python train.py --norm="layernorm" --norm_eps=1e-05 --positions="learned" --qk_norm=false --attn_scale=0.125 --tie_word_embeddings=true --parallel_block=false --init="trunc" --init_std_qkv=0.0277 --init_std_o=0.00542 --final_lr_fraction=0.03 --max_seq_len=1024 --doc_mask=true --max_steps=5511 --dataset="wikipedia_en"
Each number is 128 + 32 x the weight over its row's rms, rounded and kept within 0 to 255. Layers, rows and columns count from 0. Numbers have three digits each. The size before them is the row's rms in percent of the matrix's.

# layer 3 MLP up, 512x128, rms 0.127, rows 459-511, columns 0-127
087:085142137115150118092110087131145088124156179126136139103155132131156171179128099046108044165174144059077149041105136104147087147145142089123113079136168142122158144188150143067135181141132129122151101102158144176088135093071168135147139113095090114085173090105090116143175099084139147162109136149144095123153142148159100135186124138154132115149111171166142066120172169161125098164099
098:154121083140198102166110157110155142149114126173046164183149130177130136122099133093080148110184157083121127167087115162111096103131117081073181091126116164142107050107045147116140168166099160117128140112104133105132088102114116122170133107129117134105120209142204173132158127107160142108143125137145132147113163158140144146164098102122137117105041174106077126139174118088114134182085
091:111105097124117193141103152139208093143127118125175116089142147141204121127123099072156093101101083125122080222139099146127084064047101181146049104124146114115155109140130091121115138104122191127150105130116169128089137106143117163133135158137101159066126135125139086131109106113156178138135180139096144131119195216153112125107119159122114091089110100092164098143125154099159145090160
097:146106113134069061179149149161155155144152058167140113087067155125144119080076171110127181112113084161094133125148113179159116096136148126148058088101069129169136107134134180070120164142073115108144141132141136131152130124169111122149117255130099161105131131143112103055148087115117133134131112134136185144156148162072123110104152140155125101086138113150116047137145144164129159134119
123:154114139138146111125141089112106165111052128154103139176088189104179098163124162159106152093163124061120172115123093174160171127068135139149106088149111127108118104133079103139090113128066129097145049149125164097122132122123122093144216124184121135118118133147145154205119145155122127177154149135180132136092136159192093147145052119131142162095087191133091136180158106110109070131127
119:132109137106192181110163120145145098189082169126107152124117113097081120135129165144132118129168058183160141108107087144111055102111109118149156179114187131064150114148138101116133143165178188103106166146121154161058092086167094131112175118109152118104142156152170103152127149097069086080084156155087138179125127112174168118095080100144116155087079077126112154186155132110165122124150
090:197113137128091172102091142086056158129157110184100073153136083121166161155097142143199100070114140099129106078086100103082122145166129170073119169138104119103105182101137186131057165136118155143085136184165155101125130118104121099160082100141148145135112117150121143117129146100143130165183132196132187126138115117125171100124105141130101136149084128123142189098170165077052109155118
076:086123092150132103134102093126074157104189151181181155120149107155138111099103130085193072139133109110102152106140195119066169075118163124120125119170122178137105122141125180116122177158116139093107098139114174199096047109118081148141058089094058150125132082145114095111140165178182172163121113115125136123088161106121084137089123166188139074153145123147092134126146144137149144153157
104:099072119087142123135114074114130125157160102115150149178135170134131127147181133113179195080098118160186106153158134124151095119150144084143091110168186117179154130151143138116190120117107131104085156152140159105201172071107117113147095193053120138108165127116107102058153148095101111074169173124129133154138098183126127108126143112091132175087179082110137120175164120074120067140098
100:105150095098116203134134155120167119105171101141122119148109137132118103122123093111133206146151197191162164078109127106097122153128174105176110088138132102113166101133151189112119070086132168148054182140097109118132177149104076177106162110098123146097123135213126146102164177141144143140154092106110053115078163129078115076151172140116112121108117119073176136121125112118103066161139
111:148170130138146098150141096101077114159099091130077078162055133114143180155124120139186133144099162067151112143141066166176100125130095166153117088152134097175097111080160077124107153156083160114170109101108158074186122107146114083105102087125125147084130108169207202114121111164112094199100125125142173178111161084157172148101121120167115129124075161129139144149126123180118146125157
095:117099090122086134145145141142115155127123074148125204116130085129181168156098136110158094132145124109121169178153105114090170115104173101197087090161072125164164096156140096127092143075148143152104094124128143075151111144154208046097168114149139111104180121146088163118080137100169167122197159100133195099162147111110119189094087133126111103137115140162136151125115067100119162081159
087:139108085082122164080151146182106131151105110101097069169119148166121136168144150101180106115064162143146117083145104128080149084225076091078181101121104087111130116155164085117133109178151148152162132138117079135101100136143122157170174073147146133050175153133136093100094151107087139099143143084149147161131157161111113128146094146123108190147105193137117169154112163104164160183116
095:150113070143109175182142126153095103087128066220163165096196103098097125079098095134128085140086169113089128124119134061138097088099183139170089141101144122123082164146136139114149075107102154170117185083119143114116109131139162109112174151135157220144128095160107142129143162122167176182124113097141119113114084102152144077133086152140139140130091114111153152188096086109075123153129
105:143109166117155166113152125089104158072146127162075091117125168137099176115181111124130099153121117114142142105053139133083166115140113100079199135080152135091160095105152104124093097167146187122116123207098143102165108100160089135127157175067080183153076113170076144186133142147134095110129115149161171149097081135132121108077127087165095159084151184139188127133177080142123152123123
052:103166146131086100121146131118155088109113098095145164151193122096140155106187114125112154084126117124179135086059102114162166197148113153136065085126148183184090139100103176139079155110144127124128087105111091132150113125068130137102130123152180143162151046080140132132102130118148106173143201098112125168157188157152112140133105160156071118133096059128186163146165158128105135152068
108:107102109139190135166174108113108121151109162139118076136079128098135186161177137128151108138124159201172135144104124107157065098100116095131148116154115099110144075153120152091138177144070147099074090122107125116137073108138149130097111144117132148137178157147089153159090063152199088145092174104073100128124139174092135172165133186214122111126135158116066146140091126101108158207125
100:108119118154108152189129101156081137136117092178061218122121143196123163125144088109081118178119122193213090156106102124062083131119128048139128099159119192194112087102149110147086140126090117153135121136136114120153139153165091158080136126131083135107106085077110134109115168136115080166149140144153192147133121091098088138109147144069139123108107160108122159148173139176137138151143
103:203098168169109089142155093090067102117130104124100129143133147141127184120124085120138181129188063126057139140128072104129123150149128110027133158123131133136187136129146093089132085161146136098052077130126114134116145118109106153150155140181126186102086157138104132108100149193166129176155113143127170171153175083113126105103111092182142142123067128183149117078142145083121150135119
082:071114121188121086143102119180077088146103179127110127125155093166170122182107108141109148121144134135203173095080099147088152151114147105167134148142095080154161100110128107093124105108160128128051090104084115058139192131117134111184110144113094114174176082106150152118133124058112105128096160140096162092085117172143185166153177141088082147129107131153149126183120185116142147154081
104:157163170153168141138167116124134086068124106129098141157069116110154065084117142153174139137173111185066131180132041095104152083123183132105131153199109149088143094150080121126140151193153167135100101094155075164108140127071156143135133154110154072087100107136167108116112160181177112123159163091083158113092128125110102084103151174121098068140109088147141156150122131140102150090120
099:114082127207108122074088114148096127149128137061098106177125073118138102174153110089179128120103120089136153078141140166111140125112197101146145121126153146135185125124139148085118121090075203191168135150175067189142122162072135094148095098141135128127130167131160139179138108122128072170116132115133178175096165148112119110145149084162149132126103163051138083116130139077076150126084
098:073145103118092140158119156176171141132164115109140164151161113139127174206114123108110111125154183058138106067140171170156117167072067109100119163097113148138119130083161087140108139109088088130122105105112168174071076121119146119058086114145095127107120122173096146198074155160133140131085148124133139151140100156089160169148099176191128116121038148137120127134121153117121140206125
093:140141080153090085105099129074132167060150088161164152126086137121163113151109068140157071099113132138159109134137148134146138154124134102146156083157068147122098126100169128097123071137142124170110149182100081147085174120104121083137109108179143186172106128199112165129174102134158141148130134142089214140128127123073174104203070126095144098105080128144123113152178118113132131198080
085:163109114106196123172109060171110109132124078135134096157132096119110146102111127102185161111094159140104081123145159095107139093147136141123114155118133141190141150107132190137046146156142156164112084074181078128174113158163055091123132095153102155125102075137123157158149151142132092200139095161155102117201121117129108187112176141109104164176055124153103148172131105137078088149132
096:064095116171164112149134121124184096122124121142112167130064171117138129103158090067199113086171136169216100127136135143152112109086132071205115134101129169129069192082103149166082102104135147126130172109099062134110123113127132116100160154128150126135099186113149123102136115195164140092108124107195145164096090187160155103102144087157108095153108094111108122104135084159127152120100
096:171101202142144092160123115140107159103120146115149176107096129123143082073087129162144108114148129110092132142108156171117118113129117121152130142178172189086140078159158154122116195094098096186103161108130115185152106126125144101091178148140139122132129093080135073085131131126145117176114152064163194123113126101151131073176081127125114172126023159095114120105161160141078099155051
104:134052116115162193173119182112164111078163112148112132069134105145137146089112155106080118162158104144173125155113144128103134132165093127106088109129147115101141118157102054101087103151154207120096154114124077191134154153141115079209106156161078118135124096113125215106106149160124086127110129101159145141090185135115158104186087171081105098110120151147071139138133129119099130164186
092:186144093125136100135172155159169111124148114151119099057123117133123130114108143118155142093158172092131131128095108154073075159177135123134140144105120139073120091116207149108061127063130081119117200126083209121089115160153135134112135136097104113081115170068140069121126161120123055165150119143095074141129156125166135126170132130092211147119139118158124169188090131160099097120179
091:189140050074154101161164136099211098112118211133104111153105130159091161147130149079099120178114131116087120104119113108118053124177116135103131105102143112171118066158137079101154189129166098062128107160086105177110096113122111123109098116142135109174148145174135189158072099097104135084166127078127158160148153153153167155121116129120130141089124151146173094149060149111153154136144
098:077115120134094064096121149089184148090177129060100082112120151117109126140122107098146160145206207160166170116108156105136155174138088109129130095094141155153123113133171153119088122106133137126134148113135107140146118144162178100074179140195087146106057118137125069120146201088117136161126122134164147138169192135118127163190095149119121096133149068175136132104109118110065108153189
101:119141130159137117110126181122160079175146130088081092131142071143182127146079182201203138112185159142113092095109149087073090197069168145142095155077174123105125097105140201151135123147126140146096119095140133103152135132109068159124175145117174160175106183098104099095113113157133087143136141119119140116132110134131108131112085109112106212104131108114109113163176145053143145158096
092:088128085176114107081170146063119083171123100176134096118181121084176179163122142119136154037180137144161095091155094125082126185113118115084123109176166119141115139080149150076117120131080109131114163108165132110156091112157117142164138132120122153070156150090143124120109149180084163158121117181068097149151100149125113110185167162142137184094133111161112167133168055095113144138171
106:099075155163137079072161093111092140114157131162121106123145180114088189161139112110127101179150153120097148149048111160105119150111115164076118094150098097089113113178122170137080120129156170138095158124152137149143146158097115110156159090087146166165138108148096169110102118180154111097131087133077133148071134184208128131147124223148116105157131142091127115168143057153077156187137
100:161150102125216109130109119178105100155152145121087152145109059147113076144145178110161209152156130169118129070165134106159127141093121112137106155151184111131098111058132085171157132105102108131087117088103097103101110183094128151078120155173159108183115085112099148125181113148078129118100126128104126130105069238124078145096121132082117093137093174120142114162153160102120147102117
098:135119124174150104044094104135086105113142096048113149137107150144072108130176179140176186121088131128105095075079147152164075150147114077097160135130100180136184168085175102120131137170156140132092115074070072158132142129101061126090197046154148133172157138133127159154146119144128114111129145137122112139141148166146128130152101132125118137148075125091104125169134147120176168138058
048:118162151127140052119154113129170081119178104062154143112118192116144139087073196158134110148108029179127106157135148167097204110113150081105151131123156119113115155150097124069093136122158125078178115140077116142129142144119131152140106136167182161124127116143104156135088109130094099081181159131154172127118086147147110150208103056097162092100122116151126113167181132114099092135127
092:175097146138162108140142064139097162131161150103185198133110162127158151151112147134104153134064131120155131104152155111115149101106144152183108147102110138130194096147110098161190107091100148111066130075124095159081094135075137125075119103167107103184140148130154168203122196124130126138131141145057081166130144141160130146061110100127052130172108069119103145177131164110152128129080
091:112129107119129119169112166165123039116138098143144062140156112082158130135039116208122179102137130109166115103146138077079078151167153144144112147143144145127123105102145176087136123122106147077094147136148105145118129143126168147159159149098115091168096115114088069119109133096218101130147185054077074134132134189141146130181152091112137110111145155090138110183133107157185151093114
050:140084134112130151101139035164144132144172177132127142110163091143138127150075112099152080110117169138087147132093127109111086115137142159134095161132138165105138152129170143056077108176143191108146090095137139128096156131084129163141126143110172135091083143158092168134150182171076141151142135169090135101137087098182233158111126090153088148083098156099108074117175077142065132147145
108:087155089110141151115162139109132126141072056127133093185146123114097155164144089152197070103147160122113153140137076135164125127137088155096149126065115085141148119097125133090132178171204132121130129126099090059108074107127136167091163094084125170142140150193195084187148126109091146103090146124173109148079167193121127164119155180125097105118166153139098165112098084155101153142126
099:125099138173084107101136102163129146087094057082142120140147125105159106131111099144146047062166038222161128171097160151126170107173071156136164145173186141131140132176123135135093080141134128094082094101145127142074142154113129162136130164133139192137139163164134102114077156134105152135149100059137150171148124131157156063098166105145100138146120138144167129125107164124085078111137
057:135103132165101077129128135175146099066164107150098163164153098112132097104100108088133196162119142136108115153087163170115147147067125162195187139121148141142119107107163169032095133152126174120080158123105070155115139094124118138136117148213104068156126084135076129142133098195104153127135105147152114141152064144219122135140121109116142141153088095122149145152169115120164101161069
081:067162065132140146143168133103087098120119081105166132106098119114141156112113161155176169053100089109113129164075119143176167091077161139169145095180125158135101084116109133144129099140117103139110089119145141146107067161103135110139134111114041154133128090121164075167149111154129098125105107167129170149111117138119108148117113095099192177112119177142178205146149167173175108187054
093:143123109105186130133060106141121079161166155127089165188151097161146125120129170087192099145089133151102189129151117170070159096121118147040160131119127094146160113090106128128167064142094195117118116211141104086171111145112103107126090133132094169100138158171146152186073123115119124098094145145121137166129143128065125126142103082191114176104120075108099120163174134112148097126159
091:136103058165033084154120114104135110102087131140201129112181079174107122088097114090121155157131116060103111122102154103133161170150101149101137185107134117132172143172155126150122166061148153164146097104151146136091054143123143138136099145103163173121208134101134085157084145112176137097135164098074163102150147109169196098125170133151098114102096126103137117084104111154125132119182
105:125119054183172071179125145156114166104106142146094088174139106125171139109089083123178109086173147062122137083141148110082194094112123157095132127157104147091150157148182110124143193175151160115136101171141171048167100182080129163137101084098099119168115109174103168134104162109147111143151133149121151120128139131077078152101114152109155133157124085103178109134092133137165147116057
104:131134108143108137166152161186112127126117122161092132172176116080113125086139128083082122100152123179129140069106141141117088133085081120121216087122099139094143196140101138181149130181146152105110137115115134161105110104112174092105157140104130104192162138106157070230129094130161072129120104110108144087085162079157176164141124080114138124072143106195080108163136137085115079142138
117:119112057128138137139142135128112102166170171082158187147155109141101179103144104121136181140138150145113191083172108108131152116081098167109143119100157140058147126058108094190158190175120163119050154080127117139118064107160091131123103116161113150165179116116123139151079091092114172096129085103158113163091166126097151127115152138030132133123154109201136147124131091154103116111137
102:170126119168186099154143155156169092109174138119106167044183133068107099142095198152122141058118120190137136107112143144129197192164055143144161118135120105069162087102134193116110137106101112119164144149132126124129119143090077170115141104117159181171111149106106083106093169096119124071154103131111098143136116163103118075150153135076156103140063150160119096149137140119159104142163
103:165111137215138135149159116137071179146107182056149128166156201162130183113160148131107103114134155092139151117128088121133131180153154094152124181093172146163179139093124111094119106133084147135112137137124127115180088141090152104115132160070081072099092121144088056089112139133141093203109125120168144153104077150130137204091096145120112124121099136107095056118131167118108131180143
108:160156134165123158179093102106117141123204150102130095103163124109145086057150130084149178114137133172116123101187095131158167191156141121151176111176145148157158137130201139087139087151103135112126166065136097086126085074157152143129103108087138169137136109168048151088081143144149125105056100150114112116118174130175062123167115131061107113112132160157107173119153105145086113092124
098:100127120111148147143120057146129156158078161090084172146119130135143138154129143093189171092056185128127141098156126114091112078095131140136113169157122157141144081117137129141081138135178170085132102192154150152081147183079175109140102143117148160171122120129149126157125129158103125130143102161054124090073134127121159138112101154146151161120200187168068099177081070133055153087102
# layer 3 MLP down (transposed), 512x128, rms 0.0625, rows 459-511, columns 0-127
095:148078184132180162171176203120122135134165158133124121131156168138158105065162149108136126095111106163089114147159134087112163097159132133106100131121105117137095099156107157097154035130124079141078103145127139102134136098127106137142112106116101139162139189107083116178124142098093199138098155088124094065101133125172109119156116145227083079101167166185199103120103139100147165108140
108:118169161105148093124108139151075140182164047187121079148053165114124146105148133172123173101083092071184125134121211130165088091159126112158129109132139106149168088123074168101069097155080137145101155094092110102135108084141108153121102096154174164120116106136172162119120126155094203128140209125157132127149144130109112084127133094145127130143132167113180130048114109109121148145131
092:103113163107131121082127156102130152103161201152162123113092092140164200142134057143130098051138094080158125196140140138118096152158131079113170122097118106160139140150055131104131129148096167156143128129139136139181110144034120176165163062108118127125126086180131084153141142149167103087121177094165138095112060110152109136164083099138140134122076162124104112200102147125115109152155
111:102122166133185167169131107102122166156121136206151072097178154122078112112156168158144105147109178135088136125173077148096099090139157160082138147117113146089119131150121167148117133154132104100153108203079126038146127122167106159088128127126137108154132180182065065160075123139136113127114150139158134119141130161102114113131131079123103119162132145167130090050074109124190054127170
127:106132109114136109178167148187117132127114133176097141111075176177125075129130128116154127130091133093216153157115190142175117150071101137093139121124079122103122113100095166123163114196087073113081092096103162132129149103143106154127144112169133114173144166166157147127121125161072113125056106043132128125150148125137172098092103169171157145094059141163162180091168124118084076114137
119:178117140159146124132184175136048175099205170138095084145124165135113084145103099106128155117097124164112091113151127125125138137130098081079101156144148106062150100098160145118116126141155137114122124173144109131114165115157110173148131103147138128131102171100131086179116110129031083086060161122141108142137141107109163124181115064115128142114117139164174109169077201200160068165135
094:070175120081165139128183104108146136087142144176093116097132086150174133151166039177105104105137111109157102130212131139141097111099159135201135117113088128120099143147132115119162162109107141083093094121131118188151147134146147137091159157162168133125105094140134143091133130091151101197114077180112076149165126082138097088134129091154064132111196126159173171126063069142102150121110
069:073125116123116151132125139163134101120100157104083202177120127126153171138186131020202116154090178179119106160208087137081144148116072119126167107108147129097092136083120109145144166113140115120189114129106108117134115123087111113136122129091145130132147136074137154120189152105142129103063149128144092118184142149146097122109084115059121179095130209088191136140152132104138097133135
092:123176157118144080126130148046122100103119178169167159100177110136144107102149144158192096092141087088121107094095152104201068085136118153178139163182147161093103157162116192135174082141115109175166117152119156115128112102152124074142070110127136179055143132124172106066184121127139152096075102119145099149114106087105103122140170137096108103133134094087134134108099153106180089118163
089:149145165114168131101177058182131153122095056175164144108165109208131143177157153098088100153073179144078090148154157119126152119108113194117117104077146091158142163125123082123099180151059109082130098069188127107112094095122120092125106168136158110124087151092095108154169127124125089113128150163144120099128147099149147122097160065094111141189153106150123150181163133110165116091146
119:118177081134069082144142111163095132122110119143103118104166114136107207117131109170106132133107113146133133171103077169138111085122094062149164111187110151194127108148150111087147090100127097083195142087146071207114168157085114170126110108135126104103156148150170187102093077112147132125087153177061119141129151147102146154153124111117077161172099074185174132110142119179100149150139
102:130113154109127109132157116159067110098071074141194185085167142153082173118150155097170124104171142076142175149137145158124120137167178131138130163091107097149156140163135073132147082105123099139095096095118082116156124084131202085137077115131195105058173190102124128103108090142087174067198130133138119120126106197148107152133099100112182119122149154096152097093141145132126152100128
092:130126135130163154141172111079131153101109145093089137163100109112138146200193140101114089122078115085042143126137180143147177120120169055170153125126126078141082103085153140147158141121141148099107078136119146214106144178087157147153126160155070134140066106069105139078168109146113065139149129102136117123113146154173137168095143148148096124082191131160133128146158090135125174167080
096:078158058148127133092113104137114132066118173069111194163108140108138166174159131103099154070115131139157140119121175122128114101106164092126143186149107110094093160125156106087162110168162133129152091132121169112175142164119144087164134114142130110066158126149158165118125161120144128088152115092102064110135052098109083178134113160137216146108118129105249128116116153150106094164115
098:105123129140093102160132059112128142108115063144127188158123113090089110144150116154176154094126119132140078138184166183165096124072090118127189086171196115162127115087154087065162170152143169129150161119098146135085120131103088148175137101128072055094123193128129125138187138121168147113072131121144127119088131152119119180108059127169090073094113115183143133131168158149139135097145
058:095057141137159105110093137145087166144127113128131115166100125120120138096158176174159124146198111114145160058124123152168065148112125100195052065124091090166116133166155119091134077167130140143106149124127116151153143138164116122120068171081112150078079162107133140141123146173108101116096137217145094089108086121115150160156126118165157100149153135174124123161121138062072116203146
106:099141099124161145099177133077090152164139114182166110202079091116159091104121107120052153153147049158144105143083162088150060076162163135133155117115151126206195151162162172093163127146112173128108159102085134152139113152180156105074141108154095119118168134090108150144133113145129129138142107134151094120121092148098149124178138086166084077084101153139077122159084121093108133174131
107:113137149090177112117050178098180083129108155098109114140090200136118067137203122156163200115127133096169134108103123178127106124176139116189080191143114188052134125144097158090077144125175108144070132156088146088123130162164157111175132125090135084115162122139139116115100123148124178095102129105131091134069099143168108131127061111143112134119146136138159086184122112114141169138137
111:140114134120185174120132088086137169150149063146127121142117072105141107103071178109158142144137103089189169183105177067161098103158177136112163117076137131114161141111089147082090097121115145172098093117178158157119108102141163141089181108099140149089197119086142101149107144127145183117170064159137112148107135100044123149065163117124096112078095136123106187118090108139138148158158
093:096149136158150135145112136110138121172128121090158143071045109099087170146099124156095130125121089075124144140177091142133080100125147155154187168112102110105122100117080115110095127146163138187084120190116109127102114084052097152086201087180148135107132162119097062145101104105065121125159173148094146133109123176146081158095106154130136153109166176095184124137113126088145199185134
108:131107186159173125073131108115154094167144035178103131142079145159157118166136109158162136113129146145091156105116092105169096120130117121152139167158138102134123133184124067127165152153114084143101118133195117093148146120096102134138160185103125109107123118115162134162177145106102132071176113065108195129097141158092118068094100078182058094141135173127077134077082155114109167176162
104:147156127175104102073110133140149121097095139126150113144130139064089158154095114144160132140098081156141149097128140099158098121124191103085116143092158165101175119122101154037131137080115136185183149158138126174140143184086151115111099073133104090082138171158188131170125144097134110095114086110118107150144180134145071102112108141165204132100179182141096029159088137130106132149104
095:058093102146092146162089163143111081184107220181142114149093099216145132116116147155121100092138096087101154075134173134129137179065088153114133128164095114133099142136070110098138143103107138096142138105100152142107171109093119135115116063134186098106150159133123072114164140131130181113097126109123113151195100141171153137136171090172120152161128092106102100164137211170120117129085
085:137165112148156115133142205164140071121126141135079122135098078146102121052168059171133125104105144107164142097169108147138118167125162129146165106077101134125119159162190187127159133169194089080162107132093172136202128136176178114067059122112146112137175074127121092094133126079124141124097125081151139113136166093178081064142118141133181122084164140120107128155115120093112109129136
090:128136113096127100177163133158107114088193157155100159046134137137102140180106151108082161156081137170120161073072175154128209105145156118177089083133133155164137132126136105090152168137137144091106128123115065133123103114155147083202103103101057107156143116107160186133158083125112130123099106047100108153138143095125065156161133132101139129135195086139127155121119115102127093190152
098:126108123083191114099165100140181067079125131110105167147131124160091091188162086139111159138146077139154172091175170104148125083143108109098123152114170116090109135092089159133122129158122182099231090148151083145132137121202163148132130119219080112068125116102108125159191111159166086146096119174099103091121073111125097133107077131139138104161130180143124129127089123158115124124129
112:103077229122131110091140108105146113130166109165142158173147170112131126143124184117103167117124130143068112163176080122094090114111108190108096126124154109105085111152134172150108108121169061153170139117164106224139110163148069176102091089133160171126081159105132065137124060076159092147106142117129163110124126129111123112200146104100133158144144170106136143130105170088102153147081
097:117115124109156206176094122112195126137187122109131207099116090155117116091089165190128115125122090135124079087099110153149097100161112131121118145148127131104151137106099104131099131132070094161031107110213158138171213114121111096154095107170105141136090137153139138148137122102114121126120185134127101163082182194125147159102114126114138105111119134091076142163151127152046131172095
099:133161140121116105159158123113075104142116141172101149170157112165164117071192125128150180148134176087108097152158098135152094088185148153122164073153241125138164172139080170093128099139160122142117141132057141143132215077158092115080091169132127092134120145154125065106122061101128142173098108082127122153110126104092137125172122102156086113112111161137114119165129142055125148140138
087:090181111158129185075105137109134125149122149107175176189132148122079095154094173112103178137135163107112110145124110152095133158182150139184131187153177142091091123153157145169135092099115161162085096143130106126095129110166077149118099148074149088132100096113114107153184107121125075110143089149109084137067092157111123126167136164156080121112134098192109155127167150176061033112156
093:134154081165199118133140093090136113187126168096149121106101157116125183149106154125129126187096050125097126169134184171099159104126073131167083116126124170051074153125000109097080136148183153146148161090113138142100142106162121160110148117101152061128152154167090131124161114136148102118159102135155155109132165127106137160096132151102133127131106132170120191094139085126120140165093
096:203170186139076139144130128083137140097122077178154117118123140093136197155107112143100067143154161116138145129092105107169105195134133089123094150158144127072090105108124119093056157068162092109119113100107161159157177132090157103108127118155055112115086173185116094100134094123130139093139153194096115118111118174118171173140125104144099138140125168186060092097181145142108114157116
097:136125172150102114128152111089098098099120105118185116103060139118143134112200142158094110094181160143121106148126163143179159148106101141148147096095150143153168088102191162162143144079093131055110099152145169155156120103099121177114103103118070160166184045156150129112146076138162182088125189151072082127168145102115103098100158136087101110079140128156143112106164108135196115090097
101:097100157140070160134149174159128116111163119067139215110147145085206096092138113162132085066183088130165155145117144144168132117132156127125127148157132098122086072174166159172157089080123155176184105151062149133123130128140086090146080075140144125133208099092075122097122139167168140158142099083137135116097126141126100145162146105115122132111110181090114102146105067138108185149133
095:163136104122129127097121218085111144078108105095154180115145128158127133130083173110185093131082132115114126197057125094097143159126079077173081136143179152113127112170143089132093124146154125147121120146130118101139177082104080115150058117150134090069160186166145121141060096124177122120091128172126092135085139148171178137115123146083087140125174155133125077140117168143168118196144
101:106142097149153085060162161113118140101081165133080108138162162180122143127180105135080176159146130137134124127162113169142121153078102130227166138118106109177166111094132120132133107142152147193066153114053069142131088143166126110102105076071147107151155103082162126125092164129106143094161108161143134138154149139096157121122139139117165062091178176152123141156139054113087083129083
051:171097086147174173089075155137116150190128082118100118117120123150141101135174143151108127150117156142097135164181128056194112153159128156138146115107094114119152088054122141214167123110132174124113095090121096135135107135151091114078162098144188124148147149101094141118079201107119160164099142191138075108135206087167117085088110102139110140084146134094091107117115151056132133138160
100:129149191150112152168148145128073123161113177092094138139057116126133137172085070117126145156135068113107099170137148135140189108147108143152107147148119124120115105099176167124176109073117130129093144119148123141083107128084053144105101161103091151071113149118139096162125109109139122200098096153186061165136088112137106080154126210098138182152162186156142165055118136117129183108136
093:126163138094151147058139129161101146089133073197038105127106094155132146141173120130128127101094113112093067094088167156099115174185091191144131106100169157110118125144165189155164103115142145183153142107044180128154155066151147116131093142168115114105120148136057167159095125105112150138148076183113115150104145105147173146123103136083121105162167125147114161109167130128083109107173
049:098145144153115126150102180072204134132151018126079162133103154139073161154123117114133108163159108128186117111143136132150165163163115074129096092094126143177131100070049130150153161058087127140170172159118105109155138147163189119188112079137081160138150123098140125118085093126105120143130141116133124148120195137072122127137036144147150086127158153140144130139148116088158155137106
102:168112138159115121108131099128135123134134132168155140132143119137111143106127165090144105139078134113107139166130171131210118173162129088076024071115152095123123113134133097113149060142138113125133134136100153160106099119161142151136050093157080142115095154112176095129166077084134128113146153128155135125104099129194149170142112200122107189102187034172062144085193140120131125126163
120:143167162205108099101132130143139146173166097125149149108122100092131144107088133109172144043113055146173126155145131120092122114143097129165118126133223100100148094142130104131120130151169131059137133100118141198110122136129099109110101193121106167144049104120153150125164115113113088127134186083101122141146152175160108081073166138210091105090112148126194156146089131151116102092093
065:130114105148099202131143132119121101079062109144208118131116150164140061149148115157115169145142137158184113101150104171087155154096134057156078155176151124135111141075101117158083166096140120131160095162109083056145130114168105142139155158075123089123100157146052168122137099108123144132130143104130073166183145155104066112138129123076144194111129159125097185113116150116114099108191
086:135248128111120119068150162221093096115126150117108103075093176105097119083136139105142116139155117152154158159103134107178170149104137116172087135107151165133168122155077136205106112076089145100167163165113147126134130144107185121120132132120135131119137138183112111146138147072198141110109151139150078148156100127097123135075131039101129129099159148097181096097100114158098130144088
095:137172179072158128153149129114128064121098134121075151126141130104113143106122126111122103151093159168132129127129145163123133121146157098057090125073146127156190140158142106080114098095103135132077102120099128135154173103200099191141122119134089162066105165112117057149131115115121179117130104069192184182162132167136144090091138147127097141134157157162052213063127149138095135148167
095:102075159162101085187118173104118077167123165194141161125098091147156177143133106090135135132097055106172168159082102105121139120143114074142197189166141138170115127146177086124159103140133124121103158091129071147132150173137183119126073142167060136138096146102096095090094142107078126087114129148066116107169178106181182148147131083142138150123147113122118142185084105110117126096141
110:129103104184108112107128128139131105069137166116145135121149148107169085096146178114059161111108124085117098108195123135132138166141157146151082118214104115071154138140105163103091112140168143156129201135149103053191151141151110196205130114114105119206068134136096165078117139117153101124067149127130106135141189111124104139080127148065134113110159158087138087117103096147150152135103
101:133160093130160108126179134161105113065180167142177121183119100136131155177153117114143146172159179164151084113123183108108071091075121077217144060112142098175127088109068162151100095098167100132105128144138147105139157104167183142105074133146218107119144128087124138088122154139127072124120122118081089160153095152156111154103098150113198144127104116115141123116098166105158094122100
119:080118153123194110114149126118110123119148146104147133134078152119166131080133110092135077163085123158115179107154161104094137130140093184179111066134120160080112122086122112125153165170093138105081160149096114176124106081170119113182081125152144130163121191116179121152095078134144140100124162088140121123120172110116165153182146184104124143112215058149129118129102024093166117175113
108:128167129136163081143113154115161089126132149104111124098148110138101152113105068130113152087063093142162127070162134151153164121157151172136117141140131060119169139106158105146157148118133118134128080183105118123158218147181048090116130160165107152091084164078101092107078151050184124153186097102111091120181187170143094081119143099150160138140122168125112162153130100128166135078095
111:097144105107129154166112208132136108128116051162150131123161173167143111076138092210140183151111127172105154124162117130176091120109143174138100142055128131151102158128151056131162137073117127125128122166147114125184146138117123139137115139106089143117134148132124114094080102146086106118139192073140077188169136156129120065121105195180073165153121092150109053137133075113101162114138
104:133074131137080106067114115106109189123133104122088117116095148134144123091127171055105129068176150151167102164141144128089191138108143105164135136154151079182164198151124095161109174095127145083100096140169138129131134117140209074138085119123142128148178118145112180124129168145143158115030097153111080122068163160154099155113119152101084134113134146178133150158056144131099117165116
087:098110124112128142108072153069157180106190186102109057099122130124121130200123129071097158113098105125141060196171148109154147103141106140151162112149154147147180122160085158178166113103034111152122125128069171136168144106136117196086131105062122120096131174080139104111138120049146162167163115136117116094081136136133152109129134114140149111111150090134124140158167130148125166130074